Each number is 128 + 32 x the weight over the matrix's rms, rounded and kept within 0 to 255. Layers, rows and columns count from 0. Numbers have three digits each.

# v: layer 4 attention value, 640x640, rms 0.0339, rows 491-511, columns 240-319
# o: layer 4 attention output (transposed), 640x640, rms 0.031, rows 491-511, columns 240-319
# q: layer 4 attention query, 640x640, rms 0.0262, rows 512-572, columns 240-319
# k: layer 4 attention key, 640x640, rms 0.0259, rows 512-571, columns 240-319
v491:065171170139097168082111104165220157094142153055178132224165127187101198093144116106052189123105112162145126129116121123049160240106066109155085053116129172173139170131093084129163161153153054122152059157155054189197107099094169138097143183
o491:065150174104069165082185111135168114125148093048158177227182158191122199069128162114083162132142165214119085136099102085043097255098090139139178000112117184177113136136107062120122145126136055087135040109126040163075114155117138125086176097
v492:160149112079140192128140124103143095154141118164099116140148130195122128130136136106079144176060123159080101195073132108114091167105057126069156051085084080184051105125114156083083152145128108167136100131107077132160161122111150093189071109
o492:130138119117124183113128128109142150153174159118116133164120130157097093158126182127086111125114122083089084199114094148141093221100110082108086100094089080146085096136122209165091143160138121122158094120181083167101102147123151096140040157
v493:078072220103073086106095182112082169143097151154167083107131134159122064125128135122102156136124101145171198128157118164039163180145119087085135097108095140061133094202116093109225077171177166091170149164153115108124087170159109123099154115
o493:067105210104129086139123155092108135152096161153134073119123149187144096168117132082089108130140138147155185187105108158059123144141118140076127121081130137086178083179140100093155053173135199064173161171159143084138139109121117134107157168
v494:146153141119107172041118073124154064142188174119169076154129094165182223135136187123072130055134167119130131208149100152186140113182127131113129096182135096082173139165128119067050085117110079184151203124131144182141199104119108122220148077
o494:120133123160138144038163076115138146114196190119234147139089140146140214145136166093084134140107151123134127153137053139187114113225115125151126081134118089083142094159187170047049136064087153123152195164195128132135171138106125158169114134
v495:095113100129167086103171132183082180118139059112098093084138124065060170176180142126132158159189153119074084185115163089102146115137058121197116165113160185213138178160181084141103043146100040107095135070130170137166086131185139139217174114
o495:099101151110100122049153188138097118109129057154115068063133129122068152115090065092137123155137183104115067176087154118085137125141084104191124126155114212255132200168158150179056033142125070112120148076197149128147092061177131110217154100
v496:121134092132093112090120152101101140165088086131139121162105178157166082131157139126210123078097150215084097136096167030154139154118048132098124067124129140130074099094145123092091064151152106124142199114091032042106166172124115162207192121
o496:099133062120094138110080104118092097130142122137155107148159153117174138106118118168168164120172090154112108168167098117171139130084056149134109099100148135117110079137144113144064067169197136125143179057136074084131180154132135109217176192
v497:142089162145103104102161167105134168106164135144097131126147105138131144120166095127183155114093095134140085133127108077068140109155118141113143169191100128242149140112141094134102153158118119159083166149099174115120144107149100156243125148
o497:077075133129104098119176143102096110187088111163119106162148135190179150126137109166234127172105143101102046113152100101026133141113109126118153124180175133212151137096196119131148145130112152196079121167122113109201163133123155195227168132
v498:155120169159160167110093096116188159107164180146186117113078165237153138145055165105103109185116129126147164109089153123170133203171173185207152097121098173169092051168174127056133151104086210132148163117118172103124137116156110087168194098
o498:138072153129206212104143117146154210184147183120184076124144160218155170183148120132119126156137146090171145067169134182171131179151167079233119080118200255181110089135136116078079113120077124106087155117137160146153073133116080125188183169
v499:102114127179087118172164108138152118177172161075166176066093103091073164176167137165095134110105163142117194123117050129117137058185196102123124147178137085071055140097105062090177051143148175112179080180138123194121170129166142143170071155
o499:098045100070134124099143111068139136152151090092116181086155098118091182130080109146117107121141134199189171128142073110094071120142161061140163151119083104074079139076118114143141034147166155166165070172091083162154157100172082136137109125
v500:133079164160169152172118196086063132075088032126080112088109116198133093034153131122068116131110149118182177135135115133097093143033159136114083140124116084086095103144161111143171059114091139158096235077125157102061162161157053105155153159
o500:098100081191125214197117200105053095135120065147061097075077161196086063072123089092136100128116159179155190123153107114129117125002150104118128113128135096059082064181115073127130041101087129123069255116128151152130142085150104142187159079
v501:137134129113154078218173110145114096148110146191119172131106165103154149101121155165181133142110124183126133113148186071048132071086070126192151101159155139159135111169144116133156141143117155127109135162132149193136142134122112051111079123
o501:105109159105124071223147121151186145084141147164117125139146149124125161112133136168144140114107107174114169149139209130020138045107093117162088147166087158139111077156130123118129120185094127185094121163174170173064162062133206162145114192
v502:136138089104112110157163120152154090093184184085147141210074147175074169094149063072120123181169143122102156098153172106200125142096120164128139085082147140089161163167125167147173200171107156092164189108175164131126146156097190137155130162
o502:145140124066143110121148134141128149096136106070121132255181162197114130082167069120110152155155142146095148093174163108217125178103145135114096120139075136103142161175123098138161193127126117106204178152179120144104126106155115096114127122
v503:111153109127101178177047035165165168170125080055156083113074125204137124065131105129054102128074106127128161105133148115191120129107125135064114172042153134171178127133195118169086154052113125166240104129073087200093180123106095145194140099
o503:102180113115147133163132067108159203120140083072134078093092122200119120090125142122080149116099139149143169117099105099189161204150144082048130149077108164168191116169143136102065169073110142178249084212093079179128127132111081179208124116
v504:131112155110128204150144075117151113122157151127134101160142171105149122142079117149206163165177130096122134148103132122239147100156123190141149106174141123177112048056081077120189110034133156162136048133068097069123181099082182104063122118
o504:117138190154099192170121068122140181085188164123134080139192201124135112120127153099199133119166134109113173152105156164255140100126104157157182080156096131153161071063087143156138111017125066090143043199017099101083216121126160112048094149
v505:156128149146157177200177131148159144101142111142183109034106090127058202179102153104154152141108144116109112134131117147101109127141093119103090078096094106114080196078153150117108069141136123139082177103114153125176098105200154178098166153
o505:183101093128140174212131119109136155119132076208200122024137102134048126159193111167104147162125171145128058174157151176067091091133133164099126048115094149093057167080148114076092076121100121135090194073145162143128155106131083159127209054
v506:095163162088151115047161122039213149161068079069173124101109109135142145173165107124129115117081115161167106173156101137103145158185189147132137059163136110115157139096165138100164064101197125050164190163114186058097099132220082120054172130
o506:086134142100144174070164105076212093089111056057193106098119079139127166116118118154158148102096186072168087187127056075089180137154162188135133029150094152086157129103207155054163000073158142098131188160098155067139120012189118048058223168
v507:167155167170066144105164194053137104163230052112182141080159053118190143099106114119077199111127149145160146149157059102197120101120124131179107108134152085109106159103119093112085082167091164141194139140124115113173109150144148111032082164
o507:137094207129104160089075156074145125076255045104209138093117044151179158085130051100089082136105136130197150117136143092188172133088147165199110116163085057081143150204150131123113151188062117175207149229151122131070091065135103146006045136
v508:138097212096108126141183085096199125138139094088177155155079130214166090109090143181087113165086171088040160223166058168162097143179195156112107094089072098174213086159104131150112125074109147177142118121125122077119185068181136115072202179
o508:136134169105129129145166071088194103113165118112173127183059182224185041147184189161125104137136115132080169189137094162176110130192199177145161104151138116177228092137181137105138131127113125173104091137042126104172133145146087159067145166
v509:091103173086125110185035063094183091132116147109060092142177147104041183112139135206158099131072104081124100103078158169134110172105052078090094090083165147086188113139087129156085167085042112114193138135088098118101159066122104100129130125
o509:041108127076140110166116047118204074138118123100079142168130146114027168105126114150152129085032159072147061112091130164141113119070045114076166108073145182117135108123113127122125133074091095108156113084135096170138169092159127147130098149
v510:092186089134114123061123078089142162142200156167153132162103157170093105072170114133154127146086134105129121137159138141072114153057098044213100144070154137133099160164122153107098208207107155098149113077219079131130192163220109109135121169
o510:107221053139092117123155073107142154101232138091149112132129141214085109097133130068157164150114088105123237164006111108114083107081174165233131191115065122127091169130109087096096182204104144060136116079186052095142170141160166137120097132
v511:099134164143088125144053095155205146106091117084036082002109149138217069195142155143165143155141132140113133094096080178118090080162190103150083120167142174134098081154155131109122093083076077138093051096110089105127064135147157126116128168
o511:135156176120104142152099114115212139076071075114054106008139165107231019182116108154125056199101073149131159117170106179092018100117165122138117094137137180125073024121138169120143119036105105137129000201113102097177072092120159116085127116
q512:107120143132139146163113119118111132163131152115125170134132118118134105118140092141114157157149160126101098102115128124142154110159140155124118130135112138151108159089125137137158141120103136105097143147169130106120143132111103143118088130
k512:148157103134097133120128143163143141130083097103126132142105118134131146121150152122147072154108107143139118155109170168128110123136114148148127139160116107094125119135162103122143120116156147132132110144148105112128132144168098170094127075
q513:121133118133108140130127114109119139161128116136130124135123102114137119121126114101131129147161099116140158135121115138155118143122096157149164122130133125100132145132150126121127103138122132139134115078101151139123149120126156168140118153
k513:111107112149148125120143131133095123132131128111104112149126133148142130125160144168118102156108150171120127115157167114114144130126192139156095099123122119122134086088130114106142156136128126152111133104145126096145116137129090106093130106
q514:138152133140078139143092121132156111140166118167133123134104115111091138117128138161117068095104110152128143131102158121113140114137109124132178112119124147101117143140160140103114133143136110159140146109101176135117141124131180152106095145
k514:124105160105153118153147133155118125129133121121142120142146182148157111155081174087139146127125126109092112114185142115098176151124140127096099100098133138132145125134101103137131117123120135096125110110156136130109114119148134075144161154
q515:135125133123128143124107143128135125130134127143127126123126126122127119128131147146159148126118142116095086102149136145140142101147164124158085158088161139149123127102111106094123142124135147129141106126131109150119074137146159094096137110
k515:115120156169133141168135137114147119073157102134115119110167161137143129139134134099096080103144096126184162122116102137154134165131083106145121092140089135141133178139160142102125098087133104143139140121162161131136146114106160137132126147
q516:149096141101147133103125152121174132129102130142113141115079128101106144155169139126145099136107123130110118112115109138130099131132144142139095145100132119134155114138133109144135127133115149173113110160149101122119092148140133108128121119
k516:148139124138145122115140154128152127135156079131133139125146117144127126139123135095092104115150102106143125147126128103150136135125139108103138129114129120158148147148133138153122109099120141114133111098126148137126114090131150131146109144
q517:081110099133139158136158106099132113148119161137109137132147144128115114146107145132140153133125161104118114135138131154123167117132164162124112115102162144156136145109146118115140124148094161087138122133177084129098116135141144137141115151
k517:120109123093129130131093141126114136142123114123109115138106140125128126094135096178110077128123109131155161101150130111113117094136124168158154143150106124123094127131141141132153094152171107128174135154113112125130112111115090123128122122
q518:141149130124118149097097106153136128122151125129153100129142130126117142121125136126126062082153095133126134117136124151136122153107107142140160138141139118130161147151143143150099114152123112193165110094111131161124128125138118165102143112
k518:123097126122150147139112152111147088116118123095120156130117134122152091170107139164136122174121145138131143098146146110129154124169164136133148136093133159146145124113123126144141152125078126106126143130126120111111126137117113125147110139
q519:124152151118105145137128109153135112101139129137144111125120140122119140142143184101152134102095112128162132146142120141103093174123109113130127129115135124110119122164093081124103147128151128126104131127109168144102125138144130118131131119
k519:142111161166126115138134133102148120141134113088133129122148154141137086098090079102125121101097139115139108139104140094132154127099124108114133134131128120134175153121122170133172135121150088133146119153109134152134186151119182120166111178
q520:132112130137126157142143112107140115112136125150136156139115125105101134116110168160167116154126171135139150136123151117131138160133139162135111149098107105121147101099063111102161108108158164126163125154096108146108142116114109109130139141
k520:157160123101105109102106112153161170126151131126096112102116110134097130123123100122104105095102110119126155128095079124136101117132145159132151129120155133146153151153117143133113109113165135168128136131107131127130106128136135152128133110
q521:136164108168138122155158134115142122154128127071113134141120114157145098097136110103116181135100148150136141130143145099174151129125152121091139089146141142127141072125136121117109119109171122087106123117093112132160131142126095128109164107
k521:157113154091156103130135144126106144193096142154145127105143125097099159113147121169114078097138132109100093146099115136067105106136117162138125166125119127105113101115108099098162160135124165106112144132103120130122097132113142103121145130
q522:099134103159147150162169128116105126158103153126129164136153139147128115095133107154098153138168149122145135155143149146156163122135129134141140124137120121141141141115123117125141085113148133100129118122130081131143108164123119124159128110
k522:111115109097128146118097093142132130154101159127115128136084094143122139112156104147122113132155128138125124101138155130092093072102137096133099122153094129108130125122105060122112116152140126098139130112178143100137092123151119135125116118
q523:132108171134120125143135119135120113141143140131151150124105124146153127104095131130116096088130145154143138137140148121126106141119088140111149157121101139134133103120136138087112140139129100105121121086124140140125142116153146158134115135
k523:097174116141148106125118097122091129168102077120145117138147104125123123165092128165152131132142111104138126124157092152129098148129145109144131123113140121102114142129127105129123149157129104157120134123136149120110109124112110146142131157
q524:159167134137063130123177076159143110104150146135114138115114114113125137146163110117150103113096096160154165105163137113123133153131099077081178130127115155073111115167136128108097125138150115135163134125100131126124142100132108133135156101
k524:135090146130163127105102170119137150102143093117144119163163151137141105113108119146103120122101119113139132137118131131146122146084141161137123118108172139160124159119129172154172163128096127113089116112116112154152138151126154166141114160
q525:115141127123164131124118105122145135116171130104138137140093111128116152123155091113132165145138125140106112117099111125129128130134147162142108143136107155134127163108133086131162127116136155140137125168125127124084128140131136067126154153
k525:109149114170114133148125124120164149122095104155133104147133147130107128100126134113126104103159132097118130158107121105134128167107123148135136112134157126140108115147161124133162093159160143116127134064132153165116102130123106163129121103
q526:143126130101146142144124156170134156144126119112086096104142113158144137156166128140111130107137129137119147077118161110127154107107136132125118145112150144144160109142129152179068123134107128121116118100133144108146134114118111168145141084
k526:125118120112148137112128166142152086140116152129128154145159127132140145136123173101141114154106137140138119127134139116119104168151126111128108114118147123102139124098136105108157182136121128098129149139134103157138099132132159127128139112
q527:138137150160113164120131100155140126118126149137174140104142104125150145131137064128091080072107122121147154123098105136106157114145083107145164139126123137098157136186157154139122121138127112115135132109124132109107128113146166130112132144
k527:114157120165136129099136131088142095102140085138092123126101114137131106148169152100140137161148115112132120113152142140151109134118154089133103109121104123134131161123148069133106110138128121132117128102117122141133126119095117124159108115
q528:107117094157171157139078113116134123117130123118115135100108125138105145148164106092111173162133110199128074100107149157157110103123161153135118112115124107138139110101184135124160134110136136141119137170101114135135147117136116071117108137
k528:112148145111128118114114126115149120155120175143151134097092115147130130146121141154134126112129137118080146108125124160085149161120114124134135122136099122133120092115127091073133127121140172114101120149162132117117132116120151139097116099
q529:126142064181112119118108126098118130210093171105128141103150138129109097115102162181111140144110156076112120154126153123157144120131143150122110101144116137177121140104111118169120139100123122104132125122126114144119127148108110157120103105
k529:098150122073163136140116114146127102114156103105116159113109092134150145148133134152131114133119146173147144127137143149127142131134115124149136144155117155101144136105144100088109147111139151123120124131166121104125138105112092131129154124
q530:134135111114138132101098143131142121109119123116135120122124135106111125133133123156124062089107141158117172124113165089092110120123104127128124149127104174116087150159142135136160119114132097148108125143148117141123134115142144146143076096
k530:125141130100124127137160146145105143104146140123134170124128127134146098148115113047111165170119099134136138141126160165150126105153154073139130111097160122121128155112125152143120109123087147142140142154068148135116121091145108121157168133
q531:102123115128100110093091137124141120117130169136126133149137154129143165143145123159143127107149110095116147106126135108157147141133134111154099142113121123143152122123135146115148147109116145118130128145104130125122117120103135106106153102
k531:124142128172080140138121127116164138127090106139110114121117129141087096128118129138107139099174159117155136099126122128102117146128161150113161105117105100129108140119119154117088110150132093117158141167084109126160162151134123094172117134
q532:142127170145139086161155102131133117081158149131120145118134123096134113152140136106108144107095150108112165129132136103126114101131105112078202178123119143125110080133120146096149137149153085131142098117097137160122145119134136140129155115
k532:110154147159108099139108119123148157169088121141132080146134149128112124139101102123144112123133116131132109151117109105147187173132108145139137098118172157142117158148108128140171131157112111167097130123128113147145137142130136162125103124
q533:109077104105142141110114135128126124101145096120107128140114104151127114117123140115136109119120144160146093088105138137115121115115147092127101123127157112139110141094084119135152134105134140162105116157156147136186121135126117119124127163
k533:122129099094150094144130129158138128148131148133119162091136147094122118133103092143138129176111145131150125143135157147140165126157151135097098112139115143138093125112110151139124111157102093127124133139098140115113122134109139131130126145
q534:102103107171154137132091142133111144172109152120137137136151120145142128127096128136091151124145148125131136167136090083108094095136128142160120110166081125109134104142121139132095103111146114097116146119143133100127154131109139140134125118
k534:133106112105135126134146094105143078112132114097127165079134107138149135159185104108157119143155164168112104078153147157127132107127133105132125131133136113110156146067079124099133152124078104105135118126152111078122108092123094145104112121
q535:173176175092099122107124119143175122149106148161143094140144152098112153159115154145140095103119144119136156092113090076129147118114094080114157138110132135108140156140115142098134142161118111135122130078113148157116114132121156121110163128
k535:128128136145136177116105119108103104129160121102139079133111144148146100093108131109107165135143077094172134159115123113160135160145136161122143107106160109145147139160101113119121137151129136152150113122128099130133168142129104129131099107
q536:136113132099118137160131142150112136103113110127097138134134106117141091184142145084119115119174126113153133117136142102138139099121139119127120130119176136129107131124102130134129132120154134114117124108145152143123129130166115166123146118
k536:165114125126156093147161136131140140119110127108166135135119149110109135108132115130131130116118140114133115170096084145119119117133114115080134119132149150131144122119128166141148119139136094107125119100146117135185136158118145149089123163
q537:124149095098111136102117146128137118098142131119138121138116146122123149169156127153145103158109143163124142142119138129114116136146130115129148137118140156117082135132132113172155148136132122132100130117103112115133143109069147078127119148
k537:090144118099093125120108094127126122164120141127141115111131103127125133115132128137101159125123099131154139106137182148109124159139122156141110112137136143115161124129135103126095133168150148108123148110123117129103126140170100149126160132
q538:120070075148127141096114114130130101134148123129121091127131149112117134114096108151138165149124124137143093127079130164128153137133148153131053116189113130158153115083134111161163080116105148135113134147099089097126115130093128077147125127
k538:123129083082130145135123140127100160129114145129093152108130124117116131146139100160139129139155183135090136113129144134114184112111149159136126142155111150132140165144118140097121150113156129104127130140146121085098133115152101129145130154
q539:134145140122157139140166121123113108151143156135146083142134108124153103127107150131132123142175099117131122135106147098134148126132137183147110103134156125151148124139144123094113115129101106096125130122106092136069121133113116151126141113
k539:136084155127123098159091145094109089128104135107157097116140124145166189120151134146126154115113093140098135088118119119163147155124118139166143135161092130135121089137163116130164150101127137171136153094184144115134111153136092143139114134
q540:115141143159114168136135113117158143176117104098117111134114110186129142126158099178147125111138148125112138136164110138107105131124146142121080130148166094146100138151094119116101116156089146147122130161109124111111091089152166089142103110
k540:111087128124184152138133130157115126116180107146160130127126124112138105142127116106149108149102111104151116091161103117127130135102104146117127118095082075101144105144145126151108131127107164119127125102149172096160102159132128179135136117
q541:138181141174101170144159111144142089164136144137130178089176113109122135123120127138139127101123140171137175158103160138134144128144140147127130142118111163116115105125143108114106168102166188153151124143143151116129122099114130131131124135
k541:129110157157128069096130101102098164162103145170152079138173132143139128109143149127106165113132086114116096100110120113131127128127118126128141146116133128144142134180156141149137160129132095115103114149153102160137103122111100127159125106
q542:129102141119089107133143132119126115107119115157135151140125122134157152121140123093158117121121098111118171149138169143149144130108110076158180135153147110144118118121135182100158129148145138107133133071155140144138122141125117139124162137
k542:158149138139169092114174145133106181142129133116166092140159164125095097074066120118097150143147126117137114138100125089136083154134130154083172104103133126117107090134176116148129121160145132113105122112155129118135142128121159112123121141
q543:086122118119123133140164129095142122083151141130118101113139104118124148112157087169149158131108152209141132159140107158115133121108123111123112140096125162113119132117124129104156119127148146134138141106107129114137130135082151090141107137
k543:123190130137105131138145094133149151124143115123143107138112114144129143154147156112152125138149103111126126127096142146124181142125122138134116105119145166158107158171137118137121109156116124108121098147151115127116127110107096117132136138
q544:139118167144146113109122130119112081119130151137123114100155125111122132124130121172119143142104160112095133116128132135134109118115128125157147112139129123134128144194122115153131114135131130172107126171089088130126119095132119141112138187
k544:082146131120108142107129120130128117112152134105147157141094112155144177133116144128121136123141124103147176131112130126132113140118114102110151120137125130130157128133101140124116093145110117155109106147099141131119142095119131090149128098
q545:103091123131144156140144126098102093153106136177111121122156119114113097147105085151174179140117071126121087141110156123149162136086170141139123111169095150132145088097141110144137130156131135131119156141132083120154129106086146106130137148
k545:159118090147159118159163110114095121111131156124119163122146149114127141107115125131136111092134188100083139143082086137096132159140139133115165159120089141168109119150143163087132130115111131171132115176165135149109126140145078158134126067
q546:115079102130164154121130144085132146111101105155124130101138131141120102140155111116163145105147124141135078166121132164159112122130110097181141138140142123141085167099127063160161144125161141124112148180103115129157130142085160136147109150
k546:112177089115095121166141132134121130129139143096088177126125104108116113132143131170156055178150146133136112117165181172101164124137153127129063088164174109101119114088162110099076152103149138102157120118135140115100100073161135120139159189
q547:107152125176072108110110108122125146151140122104119149132058142165133133120111123138145126127142121122139128127107109147151094132151128129131082125142103173117155107130118118135116112143109131135111111171136105097114119098100129097121116118
k547:136114096088143146136109159122131137110120123148124098145145120135132165160137083105097109113119140117098130111147079108139127094128090117134168129116131109150131139168134121128145124083121143170099130134132143152112168155138131130134103098
q548:132146078110104109138180094135118116130116121124143155130139134101120120122082181127118114120140082115126151129143131098128129133095124161151152131113146088153142141114145125061067115109146102114162131098149155111094119149156116204109146133
k548:142151148187095152146120174153131147190117143132132068136138131136131141072089107128126144118129120134121124145107107119134106127119149112095124107123151136143132108132157125184163112138152096138133113112137142149107099132133132112130127132
q549:137139145085137102139130158149111102118129116154107117121141132124149144180124139133121093148119143112109128136153116128129152100116112072142143129135152158113138127133143112124073121153147135157136131096140158158148170114136135153116161118
k549:111099135138123150110168134119138109116119108148155127126128144135093077139141193121112199131127117140130129091126174101155111108152140150118121117117173144121112146135086083099147117156133136118131140109099133129147101125137116127138112117
q550:127091117118115117107164167146121107151091148084106139120115126103125150080114151124124104138166134095168091144084135148137090116108137120165109138125132147130143124092150089137118127174120122154105107132175142131079104138133101189122157155
k550:133117081113088162121080110118125085122105141124102144126114150125102111158151145137085115170115143164123131145158150177121163149161169088156083138110187139140126118102060121134109150085132160083153139109079092105134187084145143143154133153
q551:123101166131124116133111139135143121172138115173111156143148142112142158105147141103122158128158168071122100133152144117133124122128097149141167159140115091113121125101118150138177129122111135135129133114175166158128075216134141223129126140
k551:111149150141123102119154126169175134130117150141131111135112135109129126162092082134150056130133128136157138165123106124101094141112151182128159116130147126125097080116127112129157100134172074075143138106123129136133163115104146162097131138
q552:132192115161145135142182128145140127127105131110139165109122149132121121096134157115136164118111115132138146098118103109142086105123122117169080155122153113118124126116155085145106117120105107132147133144120120093102082137130103157151172187
k552:138151152162100126104112143131152082111131122138129125142149145137144153106089168163078090137183157168136111146107103124148083084151126086112119113164110131131134093145107150127125120144113088134097100125142158132130108126128104133104108066
q553:131124117140130095156123131143151126144115136153145136114161123076135129130112156110098107150156110066134122109134148089139095113120116140138162122171122076114129169148125137113104109108134139146105144137128162146110137163150128161109142144
k553:149084093114185094127139137125093139120123151156141139138118148149121121087043126180130127134085185129102104114115114095116147120177149111097122106101142172132128064148081134124141135155146111113137115064123109101157135124125112124122093147
q554:141102146139129119112123132148097117114118125144108127125165137077131144111111137146140106170154126121133120126137124132104143091116131094111146138097105122115112111150151116095121155131085124140169131073149146160164139149181102127114115148
k554:085136129142108112074125131152158154108136107139128145112072157152091117123115126143099083150132135093129127141143183185110153143150153099139073093130192150136116103125088081129112132142134116130141115125103136110131131090110096138112140115
q555:114127112133152122111088076122121122116135144125140129130132148153119157170158129175134154174099181131150120134188091116129132110133105125145161118119112138142136106148135094111188143141151131103087135134128162094155130127087114103136113104
k555:090110101064121124150089128093098086093151134132136189114110145114152106138126109114139132083136135145088144134135134155141119122136136123147147125147113157127141171058093116111145130093117109110118125138170126112099119093172118104126118137
q556:108157181099183078168137161149154153127123117157138189129160096137147140115118105127129089149159146070129147175128164110181104125151024140102185137219125164128099104134144137144101137134146101102128133097122133145118127139123128144165153152
k556:094120118125125144129214112128143152107101126119179126149108143136106132151144153114129110109148133071135112093163106096110169131067135135117089107101108124101154180150082115127153103155106148113154105152122205145115102133131122125123105133
q557:131126153115189150128091143096156115123125127109139154111132103152125099141122115121173147103098122102118099136168139150116143109119156077075107119128135136137121148142106146146197117140117132153121198132115125124184122099101149100139100125
k557:143108104101139121156159107137110128065149129172130152127146110116156156114120112196155106089105164048137109112132104129107125106139157163147098116105117141139117121144144188101107096124161120144128088209138143129142118101127141126109088113
q558:134158129108130131147170084125164109132141135131101106144179105120120130103117137093124104153142105122141172127094117128124168129078143133110098065117154119107140120067106096125117112139127142122138112095137139139115152106117123118153122106
k558:150145141132146188137087120101151153114107149154149136121106101150128144091173145088117156129132099064143120116136122097175162135119117074146094173138085126126165115158111155124069156104134155193105162098109146159093100153181136195160140086
q559:152130090121116111118102124110098088121098134151149161127090114148147116151178111144167147155150134147117070151127150125172160129125143131133121177107121089148125126075151112099118130143089089142102171159129117109112090145119069169132146184
k559:128150114066111108154188116135144114143117094132133153104161140099093132098154170110123126112091156076113144119088175124098122142126150140088167106079154176143125107141189142113113143138166115113167107143121135138147152109129138132101088065
q560:096107105158125160123087102123138132085152151106143152127122150156118100155159099135143098120103145155125140101117120099097174119129148097141099127108161169130132126113100113164146127115151124104114106154097108090156132119083170109172095128
k560:101121135148097150130096129099166121137121144139121147118130107118148120139170100113125138143121146165120114075166142159142105127123122113144107126174103111120126133100165131060105141104108106134124130140158129121075142096113109123125133091
q561:120123091123118151132157117131149132179127144095121116129127142126123109142140140143129146110095071163145146127101138138109098088135152143134155140167105134137121143109159159147123131125160097121139118181136122100133121111106145108115126177
k561:179112145152139138145122154101127136109117109129162116135139130134129140104066131135094070095176160139133102133120070136162108107159159150128117133132131154138150104207087156189111105110112184136122110154129122120171120163152158119108088142
q562:135128154081171108119137100134125122142094119107121162103151136115157111147147146098153122090099074116117159099126121134151146133127160133075118112136145091145183113150105152121162155147153137116141149107134151131149140167151098122119102102
k562:161172146143091136132143141105111131123099141139108123111116114102103089148083186111122132101096113076118077122124139122111185140112113125114092141087141138083152125169098084135072121170153123110115128136152069108149132141166150131115134226
q563:133111131135165163137131135103133139107122098141139096121131100128115112135184168139153136140115193189111147151081138150114142088133155111153079096127186093105130123154101111152134157162131114102130145185137130097189116107105173084093144117
k563:101086121064136120150119058114109085140089126128112160109111103160101143224176074137101100169143061183139149114126127117154135149147144124164127174131195071143144172145125098083094125122145172199106098123102110114161130112112105146158148108
q564:113126145142143128147145100096119098140157134134128098144124174166148164167142159192150140114159137140112130111127123145115153108133154149121183119108071187148107131121135186120168115111141148136117130126151124091145074147077158119129086175
k564:063112146150156089103109120149116140146099096101150145098179099107110103093138146130119073175157068131123109165082153142177103135093103183135120124150141125110143112129120086122152171140081196104155150089156148092110135123157110119138149137
q565:136158160125167098121181097113154109146171124107136087120150102135078098133125086184118147122163150120106141142147095124073167154156135079131107136110145116103115122140160164131121116162170142142137113129140156136157157117096150055095183129
k565:132110117115121111083102129126105126100134151147136154137114129101138140138111103134118094122116128131127166167137091126201057068157119110113160156159099130144100144190188150112141121140167150144116106111111132109177133106153141129147134130
q566:083129089132078127146110146126107166151144073122145129121162093138096108152171148155122127154140143145125115120184167132106161171104143110156105120104127131093169127206128096093079100139153094088104116109125119167115117151119088074104036089
k566:111197129152128146124078135155138105132096125095095166102146107132121097116148114049102170113120127177112120130150121137089157114167126083154140168180139109104113132039078147159126130065102100085089131164184141116120142117139117134121110120
q567:082111122152091131104117147144160162122188137122120145105093109155129133105134083116130123165106133126135125136092144045132117134152102127142138136148114115100113131156133102087144118097145137088160101168080094126136180096102114070099149047
k567:171170136122075156133109124095123155161118109136115130142134065151109136166158067152132149137173125140165146108081155146120193106120145104139096172116117145127176076112114084123088147122134107129084166100147161117101130103112095121124103134
q568:061091093116121190157076148163073133136115113104152143152139144169131123114130150142138080111118147162158127111102128115153126094128152089174143133159171159137152171106090155195134112144093145167097129166113118099108133165100148115152120103
k568:091150148096142129159129135137130117104174153128082084157145111106138116142185102152126145143128130145082130095149091100113152106101118130113118105106130089170116160090167173087115141109098148113147088123183156131135108116095129123127176147
q569:143165145133125124153141137120104103138073142120116128151125127122133122161099134099104094132159109159085137115109085094129115138114141155113143131106097140153131082140116079106157100088148112149102105109116108122099104094156112149165102159
k569:143163164231161135098111142126112088127118117128115104129181142154120135082064184067098131112120113113103087136084084084131091093117137126129094127117114181135129116133156172220120119133127154146117125166114104130183111182104179082153154180
q570:132217136062102125144139151133124168146121085116119118146189115212146118149100109146096165177168108191089097116120101139100149123120180132174133126107099171136133113144116176113131130142121110142143119140169129125072063140129156063116118047
k570:127143135191097128129143120118115127153116120134152133137112130120083149128102205153158191184137082117111152115100123147109129131097128151095146109138135097104144119137138118149141145153127140130150165104126075097095052126135126142127173158
q571:117072094160188156140097086112169123159138143129121187119170110128136135096100092126148096127201142147124121127142084176075081096129132154156196100159123125137115123081140085123170138115135098108124118108102143097139175103100132173142141134
k571:071193154104121115134131160165098090121164158149131158151137161123124083190173066149137080133157082196161077150166103105150159112082145110140116153163160092114095132136118150145130120084187158145105125111093125097112155136146152077109167138
q572:122150137092121128165111165108149115120137127106135140121134123175138085165097175164110092093106167190109162070123097148099151145126129119081119076029096174158130129144096193132150120124162086145137088163108118089147131138121160114147120130